config = dict(
    num_key_value_heads=1,
    beta2=0.95,
    max_grad_norm=1.0,
    warmup_steps=442,
)
Each number is 128 + 24 x the weight over its row's rms, rounded and kept within 0 to 255. Layers, rows and columns count from 0. Numbers have three digits each. The size before them is the row's rms in percent of the matrix's.

# gate: layer 11 MLP gate, 320x128, rms 0.0854, rows 266-319, columns 64-127
# up: layer 11 MLP up, 320x128, rms 0.0872, rows 266-319, columns 64-127
# down: layer 11 MLP down (transposed), 320x128, rms 0.0826, rows 266-319, columns 64-127
gate266 102:127145181101139158129092140104112129096071150124151100107139153149152140125125121079155166090168146103123077128118161114138129068103144123131131140162157117159150117168085132164154136114133129
up266 099:127099157166086130077130111103121137099102158100129154136160137136109100118122122095099160115086150151102122130131103155122135077163141124142094128120079100140130109160150128152110137100140126
down266 105:084146121181160119167174157101145126127142115112140162136142092085098179147120193165145106137126135131133062093129141134098118115135119104170104122111081154146131104136133146158104090162109120
gate267 109:121131094111114165147185158101118139116127111080152102102090157140116119165143074134144083118141175096143114130109103106102156161151122097077120139135128106143143143166134136129176146128151092
up267 125:107144086112105148091135152104113169124084149070150120102125158137137151142163097180150119109113161110081113125116136128133156145121138109129162129144141122157100125113126204129159140136161112
down267 104:117122141137115156120119122117096114124121119092150143121159128163094126116149141142140095131132116112149128143153144130135113109118102117093136162176126115122123101125114137128119145079148125
gate268 105:152165126114117157120151141099132136175118165130150100090128093183149098099150145175175127125134136100137145175126113106109080147120131144129092139127114132148106095152133109101134139124132128
up268 107:149145138119111159121178135096101112139156120121142122134092134152132130075140150127130143196141144133130154150155115097160084139115133142160105171076137139146133120117144121101081141131135113
down268 103:110119154136139111142174137106132159108150128141134095143114105118137167103119074091121139152088138137155113130130136095112129136097101074142144121114110152127132159091123127136133139109134189
gate269 102:111139102113159120087105165137125168141179126193136076117130117124115090130111140157128091112103110116137083119122124112168155119140106084145106122141128131142157132139115145119145162135136124
up269 096:162131121116195121156138119078167132139117174131091153116126117107161104181133160090134130151142128103142132141156129115136124088135148100135107103071136127130179153154119157133081127154123133
down269 101:137120130131081135094130110124104137126067113111100096156179185170133148129166128088122172129187142161137136132103078146120148115140119124156092153152113114121156104106108140143120092119132117
gate270 102:135131121127102135131101110133120138109101130138113101143136071156146133118121134084109136144113118097127124129136130070120134114081127167156142178156120106133170128125104123125161108121097168
up270 099:112122128137138152146120154141111110093093119192102149149145102115101119136131113106073116134151143116158076142106146122136177147141108140149150142126139114130164129132088101168153151148108097
down270 102:141104125093094141133143086150145149123149104098147136129124149135135111140092130127152123143155137115130129163127131157114134128074134154172119142151139112113083124150159135111143157130102143
gate271 101:148163165107129115103152126141101115111143079152142133157123117142120122119126139099115138115108088147142127151094126091121137111118125173152093134158115127163102147138127110072115183103142151
up271 099:115095122147176119133089118097140111100117161084136142094147103118138111187141121133165175124139117120122109126146171113108096180149070158142113157120134153118111155110126120149159121106100139
down271 103:126145141116119131104137122209127125112132111165148132128153090123134138121098122136141114110164159129116113137118139178061104152108101135145148121129128113112133101101130135108113088108119120
gate272 097:107150163146136151093158108112155099103100116102127129144143109165104138117109089129117151152146158094110097127101129103140147124137153177146155136135112154105158146101188103146134124116135068
up272 090:113143111151119165123127111168137127110156133153112089147122138134127133107122107139174122179117144131095067103115106150129120124112137143160126159180112143130108173082163122133107143168104101
down272 096:161117158143117105120108086143148149158121129165104142108187116133130104130115112116100109122157159102144144148136113136118159128102065113155114096122108107130170126084133145125159142099133094
gate273 095:159115126100161123146139154148137141112097095112156189152101068114191156154139089109132124128125092134125097128093131123084121126111128145123173129137143107141131173181129106115134133170109121
up273 094:117160153113119126122173068110179129129114126147106110153149137123151171116138129120144137122126167128097167142115171105093091148139106173105155109126128113134072125109120135156139141101125148
down273 095:135111108108150104128101120103130167140126110161121167147130144122081087069163140111093148149136105126150100104106129146096132116178149115150145106133114091151115142150141122148124151159137128
gate274 090:176151122118087139131108139108105103103178129123116142136135115111074075112167153145115122128148119120135136111122114137098136153111186103153096140093129101137136161115118111130183164146116108
up274 085:145121122141114090117169119129153136124088135133164148066136124118161184123088127133167075123130152138154134126097135131178143107103094137124076132149179061146119112113126126125130131114125125
down274 088:121144108136147149090156112119147105106141102142112164114154127133120121108136132120119149099100097180088127166102132121109110094190118122109151158118149105150125117134117134106104106111089112
gate275 100:109122155105111174147144160144158125065155114121126113169093149098159123100157143107136125117149158113153101140127138149107133125121122149124109127125162157109134147127149094132110135146154119
up275 098:118113076131137150147123155150150108134144108128093147119127127139077106140156124176158123087079118132150139151048131125132111131146153127126092111095124182117121097145121113113169125142155142
down275 103:153117134113162139129111091131131086132133160154153090116117142105082108132105119083127173165131147140121176101085097170152140154128123098110109130103155159151103147146098136131124122185119150
gate276 110:092133128146126133129136121111147103157177109134160113100114160154133136096115097134134119124118089108153105124157128122090119127125125123099100103149144129158123160140118062131105126142169132
up276 116:146130093133117126147109134086081102121112126180135122145124141130064103089101108163142162110141087104122135131160149108163126156060130138141106136131139121160128149113104118118115137130148088
down276 112:106117135154128134107155146127157097125097177107157092093140069133118147163104099093135094141132149117116097139126152097163176117159137112117128117099164143145123148172146156134146154149113079
gate277 101:118140106085076113112132144169118207135131104098090119102087126145138102109133094109173124083145130122133144145122116103136133081093124122120143134116133135084158137140148154132149122114151100
up277 105:102143096092117136083132137180116136143150112098093135073097125135090090141106146144165132092086150139143139123160131128154141096106137128096117115119134129128167114117179154108114107133137145
down277 097:128123135129098143144133138142101104157121136153161133153111140095157140113145123177138095135131148149151118130082090139122153152136123123125142086138132134154127146118141152156114145059129120
gate278 101:111142123128188165131146112119133113150082117120151110138125112124125121151146115154073162099117082108148132130149097073167119175101131144139126151140128139142159119145123158110097083143150125
up278 101:146156115142150106076179110137106126103158154095125137130118127130149123132123156138132148125125122164110117135155149106129135143150138094129170130130104183147132121103109125147150144140125191
down278 097:117150146146137153118132117191134100106149141095134126109117149123143122105139119142135122119132111102092140133111184156079141144131117122142113122079125149146144107122099122114063154139121118
gate279 099:129110145138111183125101085110132160101114120163103130127115105143090115134154136128149194086139135137100150151119172107100114158134146181132115109153139150139137159115166126101090137123169124
up279 104:090125101093099101116136139159098167126110140145091131134122134166116130142156128143146097164101173140103130116183124145141084110122148084157160148142160164152117133135163106130123136144079141
down279 099:107144125131120099112166143119138144145167056133139157128152138106111133111110133105151164112125107127164099147172069127130138118137102149100107112138138127132152130103132155134155145049126097
gate280 094:147133129110094151078147129091161176150101135133150151120109109151099115136127120096095170124098100102129130123106073129110110117111132153120154173093120105136170127108138075129077131153128096
up280 089:132153124126164100154133147106140113126144147144115143117116112102165126118167104157153085118116120135118117108141146119102099109180127120136145121081139134113091130138149154129139125160096155
down280 095:135152119087156145172160139128145107126135121100143108109078107143098137186114127127137119122189132108115109125126100104091116132139157142099125098103129148100125097137135141122112096134139104
gate281 100:099155165131125113169138125114118126070133170150141087128126118171123139113125133107162127123076138127092090155098141116132106152146102174096128117140161111129078113132120124128131163162127125
up281 103:087157126117146115151112099130118127101122089199134108161135071166101132101097144149138142168066143123132145113133142120116113149177151112150142120127146110097122138113120091131120137166082082
down281 103:135132134129139151119135126101073127132107137136086127129147151160128140122126165115161107115102131179114088175140124131160139157122054136140092126113144087169138118112088122163094130124154099
gate282 091:109137086106124111087143131127141153165094101127128119139151124146138143157131115122160164102074122135111152114124086129141111145133123097157063107135136113104162132144136113109141094121101159
up282 090:153158121103119161148111124075150141146129151132126134105118077146097159130150118153141124105111165128082159082112079159137111132150148142123135101162143115136125127127175145118127106133101120
down282 089:131111165136144109165150147113128145140140133130126150163175130098176113098105149119092126127127116117119098122100127135088119109147126062111203118113149117127151139157121145115153117074120161
gate283 109:101127150081128114160108114166148156118089127125108076137099113144119116133133086093138138124147126092129077151121148105130161143130162107133124142122143097120157129123095171124122165147109147
up283 120:170146100131148145130111140137125108078166115123130169158172114099101116125145120125118148154091105115151146072131146114097120168130122136153114123089097138129059121127120128101092113134150123
down283 111:100157101144112107137104138136099145116124114152130099093134170147111141173110136118168160141102098156106091124157094112115118114147163164114112116106113127114102119102137125151116130166155071
gate284 100:146156123105130159150120148060131128092107140121145099120116115118129125144166155147158116141146133072107088135128105144142131169109138162126156102141117112118080154151084091142118143184149133
up284 098:097120130143123121140171134165110125114172131154130132115135068127101116093110148136097108102109160144168137150139146133125146117153122105136189116148128147121117135100145152143160129084154146
down284 098:115162148177162103124121171101171136120139148114126117094126119136109096125067094129115140144117123125110082167149152151134148113176108111154118119133097089116116144175084127141106121138145150
gate285 101:150104121115139112121116150153175132115141144105124161092115073146127082136118147149146147126118082110108108103124161119146112161111098143133113135134142117095166147121131120132118158163101093
up285 097:143086110125155156104109170116124133137123149155167122089113097135097078123094118145134115157143134134114134097132166130148134137142108132112150167139171150126133183138116105137167129139074101
down285 099:101143144156104142140115146125127163120153118129124144138155115125151154138096096119140123110097120125092111165175182136138134113159072156172113117171129124113172136134115112089111126163103153
gate286 095:090160157142144162109101121133132145136105133168128116174109143126121122116141142122120134150129145093129091125122079102137113126148150111146113116153099089097099129118116106080188135114134110
up286 094:117185126142120148130122105163107186204117146118150122115102135098129146145112120114167109105121143130112114145104098095094123134152121097135138094182097100114134127095132128101171125140115164
down286 092:146194153117174079131131137134109125128101151131101152134121147103152135120146118143132120176130128140156122097141112108122124072115155127144123111149150139113137117186130133107119112098121117
gate287 098:098147135145130140153150148085111106169162176126135157115127137115087113103152146078159127139123145127144106143124123099147093126111148125123123149160170120124097109165119125136078185129147139
up287 096:134145119131142153150064141153142143108177056133110163127138134145149120180160092128134134083103142110136161136133169174131140121149127112178181111148116104116136155157130105132147071165136149
down287 095:105129100127135129148122130071151107171133112127133098156094129137128086109116127118131126154117121117102098110122118134082129125146127130057101107130183082115128151119154109107111155140124116
gate288 105:141199138143097105183102104161110135132087109138133071110136136149129168117127127122133143121149133125131116127102136076118109122123129120123089111138130118132158155126149137105122135148152182
up288 102:120143122111089135112154152117128086140113116131139095121128170141116152128074137134129111099143147133118161163121145139107120147121117107142141078136094154150095136194186100168123089136101111
down288 102:107118095158194187143093089122123148098106144119085139129151189122083118096135118137149150132078134099162118095138137108121146123141134132127123092106151136136108137135095093142142162134115088
gate289 105:136155147082126131102129133194079150133111137125171143117133127115130122136123084126154137121098078101116155155125080120079141135121139112119138092138115095135147154160126130181131133119118119
up289 108:120178161128079113126116108152107087147085137142131130105124147159113119122094175128091127086147140125127118088137121144144114148120144134121143113171147080157169116119097159123167152140122133
down289 108:099159150148131130135118135129104082131130115136095165106165119131184100145081139138164140132116105148168102144161131166139123140151127132110132126104116107144130139158120149154106148075147102
gate290 104:104140125139166142169130104114168113150165099145147132139106104137138143146133135121141105135110164118132115114127103090091108080131115143071147146106167149158099157135155144122114116122137131
up290 103:149101115094121165121185148117134119128103110139092131134137103106136088144137150095075139109133129157156130156097079129127138132096129103154090139087083099123127094167130119156111105125095112
down290 101:114123156120157162107159151127162149137108103108138107119120105128128165114115146130165090145134169147150164134143151085118164138167104120118143117111092130120124117115096140131088107115128137
gate291 101:140132141167140155146069121149171116108148135135145132121100157140141113100130107106120112129176119125112116133169132101117091122145152141112117156131110145114136164171090093089092113152145144
up291 104:104125102093111145080127114124137114122144122165129115122111117129121115115130157092115085128144145098152122128146127157092118132120141126148158158182086123081169161118116155084115102131123131
down291 107:083140135164161136131136140135135102105114114138136154125141125143134148121121175104123140097141081148154126157137165095121105127152166110111146120122104099166132129130114129137122142142136116
gate292 096:125137088148091131131115145136128167115133160167137152140100080129123160128128092130146157100103178127120096160124096133137135143156176147128147136119130136125098127123136116118125160118146110
up292 094:152100087131142136134158113156123088144175086106170130102112179132118138113127127126109110162076147119147089166162156151144110155121161133131120144063129160126114136170141076168113127110097109
down292 095:100113110134106156137131098126115169150116162135149158127156169121100139107130152105157120139111109128091143100127101147113107157137150122156199096146164120088103110097129140138097119137136121
gate293 099:110172139135087077085130126105109114120109126171125147142100133147088122130155111149138109114086123135099153170128140081093164122128163099089146151120133125156118136106125132100176120111138181
up293 102:150104186085137136160159167153130116084130081119128135128155150099117098151133156113076126093136127132154108135120119149165140095165112155096125117051127170139132094150139127131130093169145150
down293 100:157097109113130122142091145100146164131115176156105141127097137117113135123109107142169078151150131138124118150159118217125131141118171157083160113138146140105168125159146119148108114155121171
gate294 109:107118124148163125147165139109124114132125149115059169087160085172120125170136130157111132118066110109143112142100108109110118126093094126101137107126147109144086113132149131159144158142148132
up294 118:094128122140125112146160140127130130125125139136066155131147114119113144135114147148074151139160094150161137119092097157081150181112089118113154125153138109153124107138129141117124117141105117
down294 111:096140160134167136096132140167167125137112083142172140078154089162114137141157105115122132136122116121142118119113153205102135124165124113132111157108155130115134148087089125102089151138121106
gate295 087:105139129092161113098146164140145114164107079110063122148156129118126123128138138112158140073131125131068101175115164102123129116153127153135144108096102117108122143127180137152135115082118153
up295 095:111147142110142116152144128127170132162089164093114122151098122138194106115124105141138146184143112124114102149138119142110102136126133067139118165119133118117129103142132111119108117155147125
down295 089:135106131142148129076110139128096141124127139133122156118176121131109129132121165139112138123124156134119124123167084128138149142155114112137080099119121133126157158128121135154157133204123102
gate296 104:121141138139159099123169165150133164175129122141179187135078122119110147138101148099143135144091097131145116136148161094115087146135132098118165148135126110152108142176148124131137127144138130
up296 108:073142134123132118167155104094133092084144164114146081118138134138132081126157138105142114136140159154135128132140114133164153108122151127130092136142087141125131114154085086139137152125158133
down296 107:097158146113127142168110123117116118192094109108094130134161108119118128133157144154174131113113157145136127105156128151105154108145171105135171143122087143158144088125105132132163109111136142
gate297 099:128118143112143100089134117152147166150150077099127124097093100139159089133130124101144118105135118150119134144137100124174175128113152076071169150143131147125160132140092135165120112136127098
up297 096:129191127153141098129158098112153133120110118133170129140143119129167144093161144124145084111107143146071107183136166137069115129125111105143170101115089148139138144095163157114138153116141133
down297 097:145134124128130133168077124143119168143136106184183125112181153112120098131122085138105147156130150144165099097073115114091123142130168116118138139112135096129166130112131094134126140152139135
gate298 097:147130102092117158119161171133115130138133121154135093141118126134081104106137119147129170068128144102138068121102155114163129114085161096148147149151111145113129131116159134122155176185117129
up298 090:147150116132103135143171146145158140126115084123163099153096146158112165129124127135128147107188130126095096135105133117124130149089153128130128095155140149166086156154151145147145140194106135
down298 097:149108117114132158164078105122115121099130188109149128129178174128111116166129121112080137109124095125126126142160135134138106106145128162134169132075143124126139152095119093107152132066133118
gate299 103:115124115132148124112103127130135162162137073129124132136116156169134167107123091163129122096133165101126099154128102114087141112131137134090076124095154146080093158144110074117116093182129116
up299 105:124152144145166141183117113130132116116158136098089137137163120108164146140152126126120154121118060130132113105122171129111178148154139130132116143121154149156109155125138140098147101136161141
down299 105:151142123121123130110108125077130095109131114121111078178147110132115119107130095077116111122106170174114112153094114107124158110130117112156119123169175182151129157108128118161103096104140110
gate300 106:153118142095114119097128117162146160171118134104140135141090139106105109119107140097132157088094148111103077168120098148123118157173158139079147144131123169158126120164104131145110157154144154
up300 105:092175128141118121131139125127146105151114126149106147137103114116121106158139107164131069130146115126090130114142107109118156163164123134131122121094096146118121189116159086106135097095123143
down300 106:122148146144118120100161125144127172143139097113111115109117134110116123078140126111162111114161100114136119105159136163112179139156130117083139143135157137096105125120080068138119129143099154
gate301 105:112140155128162144130102114152095166115162110170133144177097125148109139119131153129136112123092168116119117135130130132125115114133152121137128201105162144102101141180138080131170151189091134
up301 104:142142123154141125165092137124105136148168140097126098136088137105138094167166135112137171102110116143107090147115097170145115104122098119142089133127161113134150078101120121155137164116112116
down301 103:152079151094127116098118116139086100174144147133164108135105131146143088169150122160129117175169153103156112109107132103138112156101129166122123161093111126116088152099085156133109108145150145
gate302 087:076143104115136142116165126089136156188148182147106128164109131140143162064143126132163112178138119102110142140128096124127140140179134086142100117148134095118098135112139161116109105127120154
up302 082:110142119113060139115101154104096169150136147180120144120157128133101112148146134157145112128125135114104176137128094099116128146107152172067137102106136107154121092155121139141153156085130133
down302 085:105136138127154125113151108156129054105089156108122162078149121148144134118120123120115134191146095151146083117166198129141149114135070110103073161086104158100128162145117114120122114160138137
gate303 092:157111174133167126119099152076135122124121140099138094088112100145124143174141105118139136108105110086146115155106097111126104118150125064132094082120142096109134132160119145110155132104149092
up303 087:104106127152161104129107137083152145124141134128157152101136127136141140109103145130165148153104093125105104146156220134109104146125120141136165171095152129113156133123118134140121120159165140
down303 091:124140173096117120133174148127130113117101103138128100133135140145113146143161090124122119139156142110107141182090144097103193117083081148119148115116156122128145131137110151132120047173095147
gate304 096:150139093120150131079154135146165115104107145108105116132126138128117133180110093128142144109169174091164102114133186122179106131133175125120132134118140140108110129153173129116127111128094159
up304 093:128144123084136150116143166132108133104139138083115137147120147132141103084149118119095184149118089128198105107149103140113111141168169154113080157112094152084087108129140118124102107175139123
down304 095:109140162107113130147110161167165100124165128135127135079113091133181148200125116126142093107146169114133106152153116145160083112146109139109104122156111155165147148147141115122093126125108086
gate305 097:130171126153138142160149106133094138113088128169125118128125115151093163136101112150113120136122140084125132154155150131105096144146129121119157148135125165098136152121146073090113146142087132
up305 097:174100148128126118116146082103122118150150157152151080150141164121134153122097104109170116121124115157165141115123101110098120084134124156125089125117155127109125089107114127140131156067147075
down305 102:097094109129141160139171134135142090111093138106147175131092099139147134167080104119094125147150124117099130084121165026139136107128124112157114146114139141095115117148139147119134151142138136
gate306 103:145162136119147136148105130154076136130122152132136146120106096145123134152119144110115143114098108065124060149163150123137088128105129150119125130155132132145134129119116135110125178117138152
up306 106:181082132109120107182116134130135167098147141129119143153167156106126131121104115161125069130196118107141135102110134168109141168120109146135138112142080113146129166108091109180164120120085115
down306 103:132103172122139085146107101062145105148125150159104121104118110145126128109131108154176116156144098165135107119087163106139122093119164131112153154162135167126134138102134111172094141142148136
gate307 095:180121159139123127122143166157139122132148171130112141092102124137083124114156136135112078109090164115173154126117096111109121157146117131121148126107135129129145096112141120124140136121131130
up307 091:182120120099124126101132155123090137130150116086166072145137124140136165120148088140106117150158129125137135164092130126141095187134097144122139098132133143147164150145142142152159123122135105
down307 091:122096140151144113155099090145107111146118109131155132135126151132160098128118145104115173146116119134147154095131093172150105129119126118131122166151089154135123089141135090148097131124146153
gate308 107:172114119075111127122096159135097127099141147114052151122099111164137170133182060131130109097128155097104117153141127120141146114109119157147094141127173113123125133167072116137159158127103119
up308 108:112152135123111141101126100153134099134118110108150154155149125157118108143120138117074136122132160134131172083112140141140099130138137123136155176139142153118130136125134125126140110148157134
down308 108:096138126156095172107143114113139104102095149088096135115152089150133177143056120131168108130117113154145110116129141107151178121105137145101141109147103113091108101147162136121126176160118138
gate309 097:121115124083144124138155163137130131065112112081110146124139119153101150116160093137149148106114114135098109154125130118097161165154099159155097100110115079102179171130181187149116133140114117
up309 094:150099125103072158114100119120169148146103137126129167106111109203147134124124089129156119116135150127128145174143111111083153132157137137114101109135097116113123144115124117113106126103137115
down309 096:128144161137122085118177118120120109135131113129124095142155134118153123155122085095106116126092133101141132122078117154146146100120110102108118101126178142122102151110144139088137112116119159
gate310 096:120117131113135117113133130120187122099122131117104118102135138108114094142179140174122111101113153124149126135116110130132107124136123145085103122111150157147089104097154154119135097141136189
up310 096:110094099122089140122145116099120130114112153123127131101158144152114150073118118118109161121166099172135123113151094122143111119147132096144131100116161124125137185133131127094109120174119135
down310 099:172157158113075129144113117145105177126133067131133137121117163112141161116107139097167154126143123123150138130183134104111119151110129137118084134123148105140151154125090142117157159096094109
gate311 108:142145120101129121126140143198097130139149109161132119141134057100092105132129096135161132104100151117158121149155128089154127137116127146113081111190153121130122102091131147124177115151114135
up311 104:094128131119133090109119116154117116139161125142154101118130166135116108128125182155143120117140150128149165128152158111117100146168108130103133129122097123103139095114170157099099141096117155
down311 107:174157091141126128140164129152129160132134139138095152148141121137155090086132117130109100121123126101158108115071115088134102149076149102126168105167139105137146119159137116114169097109128165
gate312 105:113142143127145170110114109103139137090113124090110135081146117142102083152169114125102144153145137121126135151129119111077112138095159177143131177101165164181109133147104129116147153138112122
up312 107:109118120164138139132124140089127116122175162115128089123159155143158093118178141126107164161128100135157119154154123151158093119097126164125106153092134085113131068151152148138117131117108104
down312 102:127123170122142132079158117130095098129143131154195124113122135103140140155145156137119123212141117091115100142124127176110123112139146095142140141143137131179106166077111124097164159109112161
gate313 100:126138136100148139105142117123141122121110113135164105138127116134118133178142119129164103128093176058073170165118128123114106144153146146104102131143124163078104125150145129129104137155146106
up313 106:135106137154128125129123133127116136131145113116099105063083144143127072132143133098146147091141089195174099110093109116154137085114098110129115082139130094131162146133109085119113103078121129
down313 099:125111165076076147135157101147092137131156163156162154135099149140101078131136099150115156130158136160139122102094101125121088122143170118133156115128126123133118172124136123108120104114101165
gate314 100:153115106126171108122131135105171137140135145187157114105113130126120120098149102163117114105094140120146142136158128126135106065149162117086105165109168127106108109103113133137129148146149161
up314 103:128121174109127110111134107086120072128128130137124095152124092131138071141102152108143112143117122101138126156134118118138146161158112167138130162096105113126091134087166149147126116141135148
down314 104:150116124161146173072164138163160117138095164131106176141122104144163089123088103155144125077116124132114113155112113073162111135110149158099155132104077120115116115148141166139119126087139117
gate315 081:146144148125181128106117113071125116129151130131105107143146143136173157115127127138168128131131131120162126108118148139099135133120106095138153148122143073123120143114120105170180125124151116
up315 078:158118136172130091106156154093125155110124155112158126096114099143113187101097137148145151120165155174113124158162181097135149133169117117120101105151132117101119142136102131112123141107153135
down315 079:151113112101095146113172129167111092117121115130137116144101111118086112098134114098089163127113145108119137138105125125090131142112158162132140100129161174130105135099166094120080121122098183
gate316 102:097168114143125138136116121121149156131137120141173159156135135208122115118143148102127135142101104114085090129113105129142107090136117112134150103130118145155101107175156092128134116135152146
up316 104:110097121158160148114145164122062113085166119126111122114151100141112110103108114125134132106099110164126139140185133108105153130125136112140124122157131164107108105138100151142136144122093108
down316 104:118110134113176131135112111056145162100122120118131152152109115115115133079072146120150147101127114142127118143130127054152164112138147133110144106153135150169125123189138135153143146144178094
gate317 106:175173134135149119110130134136163159116121156096129097145126125127135171125149091117108140162133155125131100107099091112101097157093144071120091137157165143143136135162156124138118128139132116
up317 112:110086126137111148142098118121176117110102126138070134113152169124092093115114127134138132100148180138142097122145090192130150127156152126124137119129141173112126179103110110140138100160177136
down317 111:114131158115139107107148133133143110084174124179151143153135126126164095114135125151111117099105136139149111106128092076090100115153133132128071117108117138151119137184099135127100135169134155
gate318 104:152171143148132128099201103172157134164131116144120098112105125097175174137136126122110128145136091138144117144086121082102105135091138117065120097181121121132101114145109088105126122141147120
up318 105:131133160146123117104165113091092159154138205084147162122095121125096155077136099149116158161149157144112123118133125115153099141100164082120146140130123124115119157154118108136129172137131161
down318 105:140153119123123135174114126148131071142148136099130163163081147112106158095166122117148167114095179113114101110117105127093114112144091122160115126122103137130127129098107072120143156096133109
gate319 101:156136102081142150139150169163121155111115086126048141110126103123103120136154136141136128137116154063139123119105098116124132104140113130117100154130086114122102101136105141167137124142131181
up319 100:122121154080139149122131140121112101148101154087135123143170126142149123117162126112091101095134097132134105107129129145141120114083141121135126170113141121158127144132152141157144100093166105
down319 104:109090134139148099132145092139117111118142132139190111132158096118164135126138146111143130099138087135110142120139150198145130120139135089110118081153124104141101142154106112098192132114158144